Part of a small language model's weights.
Size: 10 layers, width 448, 7 heads of 64 (1 for keys and values), MLP 3584 squared ReLU, vocabulary 8192, 44M parameters.
Architecture: RMSNorm before each block, rotary positions, no biases in attention or MLP, untied embeddings, normalized queries and keys, capped logits.
Training: 488M tokens, 7444 steps.
Each number is 128 + 24 x the weight over its row's rms, rounded and kept within 0 to 255. Layers, rows and columns count from 0. Numbers have three digits each. The size before them is the row's rms in percent of the matrix's.

# layer 6 MLP up, 3584x448, rms 0.0626, rows 755-811, columns 168-223
110:141049101156143129102139147129135146099123129127131141111091093159117154174125100135146092145121116134145169116129141088128120148124161143148101130162148115169123104153
093:140134141115106160151148156118131116122103104140150106124133156100114113130144155144177087113088170136139125156141139129145131075112169111146130173121131141128121176144
103:132121087138095124155118130149137155152142096136130157089101133173095128160167129129127110132107116118120084123132154104136124075095136129108102122128140138137135145132
105:129131144137102153098134137140086139145100134118134116124141132107145127114164139151094132099116119136119080142138138092122155099151136086123094085145112166156131105160
092:169141168120173098094170096105108145126077129150126140111116140133116156093118126114146164087159113145059141099082123092154171151134120108136123126144094090135159108143
096:112128161150128136151161175148154153127165102110149119149114171111142085136135164146131121143141125139152135142142152093111123113107140096147141130117139106127120112168
094:101067125135114166125143115119087178119133095143107110152138152090125096131180144157153100145089107124133154137180137129142155150167128123162118110159139086126132121143
089:179146126104126110096115145091151123157109107147155092097144120144110122114159152095123135116106127108136142108148108084183126142178123127173135101077145093158107118121
099:105138159144167126128138151169138169151138122120152154104116148132146139114143105141118137115153092112113143163155140138153155090126149112116112096136181142124134092151
087:117143164126088118136142144166072105130133130125114097129149117154153134135165111122159121121104089149101138147107157148160123088135122133115141099124076124115178113153
098:171102158133129134143179112090115090150112109112177145143178092099119124113136099158140099098123141129105094125127192120097105110138108120167112118163143142121125151102
117:136117109120132159132139148144133163171136120158143147094124117147127131140137132167128145148093096124106139132095172134143148107120101123130157100109126114118125124111
089:126058166123154137137112099108126139172120116144130119129129151128122157095156156134133098157133122163160144174131147129140093156141143129141079125136112117141115121131
091:178093148109099122079166093137098165171105155084138120111156119135182122111139158156134117106104086152143132101134110115137153154142143084154102112161106145138111109129
110:106115124135117144167161116112124090129120142150182125141128128134125152118183122127137095132137171145128163150182155132176112143106115136145130147164141129156121114147
087:092117138106028132136166088123109152135120124135140154151082104163158121068113137119127131146108104125121138166162143117123177149129187102150160122152132149168097113120
100:102116110110119131089132153148117133108137119126156124120172144145077113088131174094126165159104119149140143148119137130137160134142122130121090132139112143119127113143
103:150117166092105156088160143118127101140123115108180094123141175118098129159131099118145139134127151121159100103167149131108161110132142072144153115131119111093078137143
097:129134115128143102113114129121104121121142138150153136099173113149109085130096114138154096149134128111123154142126143146145123145132130143108178126104175123184140160150
103:094130146111120177085124198132076165177148120116148137083129119108134079091115173173148116140122093106096107147132129123113166135112157140126143129136119125119155143132
095:115111116114122096116133116154085155141147143093139129105132128148120144128186106135126122155112132127124148124162121151143168134102144089126140071137172156079070096116
115:138149092103156118126127131131108110135122143101114102116178122112109116143111099146120156085125120056144123103135187108111087152138140126126141145131139147140111098123
092:116084153059149130108137171134112123075156121108147135119149113155141104136159168111120137159118143139135125129145124107101100140161115110153121150129109116131125172132
094:139137153125103170075146122118120145093167165107144143198151146121125109103133168145169117152164100101133109190164135137116095168092117085125134124126167128140138128163
115:148100137076111164099132074132142134135146132094141101151159112153144085122157127132150081141158121150088200149152107127146106113115211142149103115117112138118072114165
089:103136093094084148088166146157139079079152111080108129148147145125149146099129137168130142145142106146135144159096127120137142179122170135112115094152155117119151090127
103:138119110133153107083132161135126108157155113079132124132126130076159126127142105139090140137134110116120122139135152099119139102154136154164152122096136096106139117109
099:135102159143135140120131102081103166163133075122142150089108140116113145120116108153107143109142104121121132135126128091124138101136111127108129144119109120115089108125
084:133111162119142141147154128128092114154126114086126141100168099134124142112188151116109142069119112134097110107167155113148153157107120130133103087098111177060114156108
098:124126116167131121091142129137129167175121132137149105120202138122109097132122138116096155172163123127130098117119160123112137118159154114134145142124131129130116095115
105:177096093070141173143123104141125124146201103095111096146141109156152133087131129134122155108114122149119141174107167140134107130170142090105139134139125106119117120118
107:127110096167103130139143127153113142122152135135135089157138144143109172153145109156131148150126140143124157143138133108105122113136145129190110098152116147132136138143
086:156123165145134135142165146103151111099124125144116129119163144138155132088141153119111137108119150142120142141094137082106084138169137148155123168142097080176113137150
094:144129128158110161117120141141098134092116097135107146110146133131141202081078158131085050147096145128137150115117129133127095170095149123168132117124105105139127123117
088:126131155117135144151153169124130109113146110124101071148155167117118096093150151143109121082103172137112116122125120091102124116150128125143187133147105104124148120145
098:131159157129124148098124119098142130137112143096152142095140137117148143088186142151180125121084171117109126164181123120149128109092138104155093122122105127111118160111
105:100116138154097162102154117142107091138148112107185103161134147123117106155128167130109124144078116150121126125144137134144183117132150116152125154146133145114080147156
095:143135158127128082101130124103138149153151121091104154147134129126168101139090104140125141123096125123092147090134165122142135166172115142142142116129109122090130107109
105:116148136118125101106137134124142070126145087183141087097120159130133146127134159130116120129123137122081124157105120121103145147141134068126092130121144088114149133153
099:105077171084098140166148096132154144107127111091163138142093129125115100119129160143115129146100052143134140142147113134142167158119146107151183172126077161138089138116
106:156130129095118149132130112087116137109135120133136120109123150131146136141142138114116151142148144095170148146137167144107100104144099147152118142097136136100143153111
084:168158104113138107154168139156144119119104144155151107102126101182152109130143100130120195136142155094126108108070137128115145095115124122146114179106129113146081139147
099:133121119144108160094115091145096163087111158124139105122164104163133165138109110115151131106134108083126147147114153147163123137137146076147123126102112182171090093166
106:177116087115134111100125147105128085112091128134152144137164083133126120140113143124103122177131135111109116126124109123181138111097152114123162145095118136065136116135
091:151159097144120113102149124143104108128177107121114143093139124135116139095135105134158136133119088088130174089125121110183145157111155105118149135103121150129134072107
094:142110109136125118113191120118119120091191121114144077141156112107103146061113110154104134137123168114136098113094156126123130098150153129154142176150081142145146096182
087:154134139075091085134144112130143117078138148081127111112150122150133133119124143116114117128143145118117108120078150131136123123138123112124142156149097097111124125178
112:106109148106094121164124126106124155139132129121187085141130117123166146135137144112141088138133176126160107160086132102147128140151147125140116113112131147149102135137
104:120123106097118133133152131086087173157120113132129161104090097146154129157130148155133129109165154107108129138106159119133136143145128081128113143125097160137115127133
106:142120176115118125145161109105140148105136155152144120109139151112106159136144192127113125102142097110127109163142143144153108162155192117166145143135094122136117121152
097:145106160094094122129136111140113140112147111126144123149157115125135124123124178108126124142168136137118149131084124120146149107162173133132129147132105105108141141130
088:119121114068144115095097098118158106110094103128130144134144111132064107131135120125185100131073145096135124124096133125147139112128130128129141147107121097149188164131
089:136132088116131082133133125148117128127098128110143076109119132112119114151107139144115135091142083079133123154142153138144116164086142129129092142146141134161114144179
111:102143141123142155142139156112086115148105165154148145109126151126118168123160110133141108138103131166157144094130161101148161106123088084147111141080126120137082116130
112:152140124130106116126119140077100156144137135120117135118168088128093126140099128116175085128147104123108085137150178115113154146086114091150160138130111114141124118131
108:132143098133122100106139134135102142120118151097127112123166126115094078137096126187102143118115088094145137131133176145126153136102111142121131184123123151114097135125
099:118107098155107116106120151148110090107166140069165125113117116100147096134155135134097101142055127087133126144181129115143154132110094141155129175116106098136124119113
# layer 6 MLP down (transposed), 3584x448, rms 0.0571, rows 755-811, columns 168-223
111:091138138117103088114083124144157126169134121138165146084131140139108147122149171115127085147126118154124120087136125090116104119180144111108129160091118115179137157126
096:121137135111151141143141137129079136114113138104126193074109150149134158137145146106150134169142119107142094074125110173139165128150124134100151087110137122111136166100
102:132134144137129119121102115123132084191111176125073152058156108102145135128129162118133165153149073120113122170162114126111143117124143098087124086152144141111115135115
099:140110122127148145157136121130121135118090145130143107130074140088122114156137171151135097154149167134130147148128110111101132112186092109151138154084118133161128145116
093:113156140122117158119112175136136105105192116112141122125161102132130163134109098144103129165118158126159178168154116087121128128121129146129113157110114111102132149140
094:135112135134125135127128156115146158089104175102127168114112179184114157130110085109120121158127108121122119130129146125078126136091117138110146145142138132122119090145
097:121159097135135125132146102159157145119117173139123124105147093131134131095134156124126133140119130127152091118121098127186133116154177159196149112086120190169138126114
095:141135151105091111124156119097107117127127094096158098114109101147120118103146098100131113104115080176101123156138132149119150131090130135138146139113121125121126122164
101:088139167073165122126174129129110133115116132131179098129168084162079113131109122091167145172131164140146153136184131145148148127109140151146090153159103107157139146119
092:097140122144128134119109148128128158150152118087126091113114099123140122162126133139088186138100149115124142134114137108138118180115165102148150136089066151146120109087
098:143116088124118126115122148116101137133085104159129139093136122142097130142150136131141134120147097136138141134132127106122103204112098105154123193131146086125178171114
112:136104125173167113126124126136103104149154119106090068150085082155164058088103120084121129154122093141115111117130135177108123178073104136090148144122104158117147108125
094:100138097138143137135154119098163128151125110136124132154120098157138120141131120131108169094120125122112153175123139119135137168108131156169110111136154118101144122093
091:128158109103139135113128099135147141134098100138092119149147099160109134130114135133106133162134092142120144133096150134106149136096136111145109129136119105116128154106
106:115181096161134164152127121100160135093124155137088173104150120130157143066087123164098144120124147148162109121118102143115103130127109125141095127129155148124111136104
089:136140139149141100155110128118145118136139118166132138135122116136104136140161112123128095117130150116129112096133122112099113120156149121085154118120158152116115113151
100:145105096125154139123171126127109097154098107170115119141124117125118118149178100173120125150103124083127167155120152111118112176152124088171165125146127103150152120112
104:131128154142090086165131176145147131148163149202148118078149122116116129168124121096118127095150138097189119079097167124124126124132130133125133142123136114133168138155
096:085133104120145137138155097139147158078112188141151171138144107124143146096127159106108123136099153188129151098115160144112173153147166096107105159088148194133112140120
104:122160136131132137085136119133102107154130139117114120094156130120077140110121134125158141139152105146124124120097093152103113118146122145157143130085091123133159156105
090:104123162148128171127129094111126110150168126094118163102121127175134128110100098106135156127145143080143119162097121116143111152130113135145115121188159141150116120148
113:162147112169127155102102108138107103094114166185129149119105150151161057135163144125114091164100079154109120140138134100144128147119092102141143162104161185123100138122
094:114122118165143145121115122128136109143114099107119137140130076167153073114137097126115132129123077150102131123150147113141093142146136103142134090102137107110125120100
093:105115131114106090117129130120127152109155113130118179122130152112132144100098075123137111156161108169101133130151140162143139104180160113146156084117127119138121150084
110:133144151120133152109111158140101109163111115102099125147136111136080127138136119134146136126122188119121133106129099126109156141152097138165203127091138148171114144112
090:172132159152107106173128127125133112099129179124109104102111117129152091133130143143139107134097159116131081139109127112098096146168107145150139115155167130140046060101
104:175135130154146119115093140144102124144083168117137118115101127128126104158144108156117109141122181152156116142140149103165117110141120121116122145153114135155171152093
099:107120138158123108143125142120125163152106120126161118142112148148162146147097109132100129107145106121135129121130130131151130122138120118134093130133154115143130099160
091:128135096091154147142149148155119132162134070107153078150108115160132102104153112093077118117130131098130114155126149119143153158127150147144123137126140137103160115118
099:146105144143139136112123137116145121129116119103094149130160096149079132105132130139161118101123171090128137101115106155091106146098133142108125115128148124113093124162
103:145178145087162125114106134098122147170155157150115149105096138115107152080136132104127119114132096094157143120110158113124074123150097102113172157148165121101179131134
109:128114138099146099115130117166149111121118172129120138143144103129108156102107146108115132124175147116125082128132120133136124086137131109089117159086102112152138126133
090:127159121142104114149138164137101089107129084162095113158108112145149165122096098140074129115117076174131095095148166126114113101117146103114143159157115080130123133131
099:112114144111091120156161132140135105144111079091115121168106114136145116157075105125134103107158130114153124139106176108128131076115099098124136142110127168141133154101
090:111126153182129108147122152098134094141118136140170139150149136148120097158154097126137128133136147123118129113160103121128098121122121156125136120162122138079126138136
096:133093140122131113125100176121145107114148116147110102137133110164130119115128144170166143124089088137153122067153154125136097161155108130115091146123163135142128126111
107:126147142117084124131144128127143094115124164174125123135107119138166130132113117097102134124145110112162103106130125117128136155126093137144106135123097173153167146093
090:166137143136138128098158146150174128114128151121129127124104125113142164116153129095131136093179101152158108149151095117113167115115107107115146151154109097114129084133
104:138119123104168143113141153141151135150152159148123170173159132090134123128138091132116154111133128126112071125113145140110154151137107123075108156154099134110141133127
097:113116120169150144162113124153089134166147139115149171106105127081122146157122130112100153087160118138121094145109159122146141144154114177139089094169175156087139107137
104:125114113148086114131150109167104122132153130112156143157117089125115113119136096141153119138129118116193140107106116146136105121143118157122129122154124153119114107095
094:166121144110150151151131106177145132135164122122135135192110143134106136171112092140109107131102090136127171131118135102135129168118121127114129123128114129133147132121
102:078099118180139122164121155103120125138090147118135145111106160136158131148091131147115128102130086128130128132149107136129162122105131118146139083099159122170116133125
104:129093137082165077126124140130119132123089195097097134114134129103116101111185124126115120125153080161133122124145118126163135141113095121130148125107133122142135097117
090:143137142139103130134161127152089137194141102135159174129125124160151148165124151117206149082135157141133141175153133114152090120111132146096122120137131129159093180110
098:100131176115119115133111132155139114100113147112128151159148090121155149129093136126100159105135142131140142166152130144107141111097176186127191133119122137117142132112
088:149143121142148147157130118100088083140100166133124147132124166131177111132130170092106108121112109115111116153162100146134133112164142109120163123148122126084151114110
111:120136103076140121102125123102127125113128076180153117111144131107129100132089146116119105096135127123131126136135141140150165110135145122111122107174129118133139095191
105:134116136150102107149091164070130096167087148150138148136122141145140126159071130145121137120099135157195139158145099167151159075132147116140144133120138101124127106106
102:160141130175109138129097111089122076135143146149111115120129123154129127148102108132118126141090141140073159124145151172116151090132089120113143104102141080145118110136
096:115125116092125133141141139092152132126106117133086147099091133153170185150132083142100128104174104126137157136150124107121135128127151125114171104140116085118124118113
079:161116174158111155163154154124100131135131131148119155128117157115143129144122111153106141118161108137099151106121141125166156131137125110142139118159148161118067090150
090:112126204116128113067122161115116117145139180203137157130122103086138114136154121117105143159127136148153103112122101125109115098134158172120117150144067112108128117118
110:101116117166117148174152128165142131127154145140151134088096119122134086114131132132127135115101099143083068115138089157145101118116140147127126117143180099088125141120
108:125095162155126140153096132170124131113131129113109154138125136102107058167140113169141150164101111121111139139139118124106141102135121135166167155124104120112108138144
109:133094112160116113127104152174147133114122128112095145101113133118139133162107121112119128118176170168156053127109145115127128088125153130140123116171128191122111111122
101:123142113149194107119171130179155105139112131122140130092140116074091128119115128110102140169132116167126122110168126105127117098139129104124142122116101112110128090135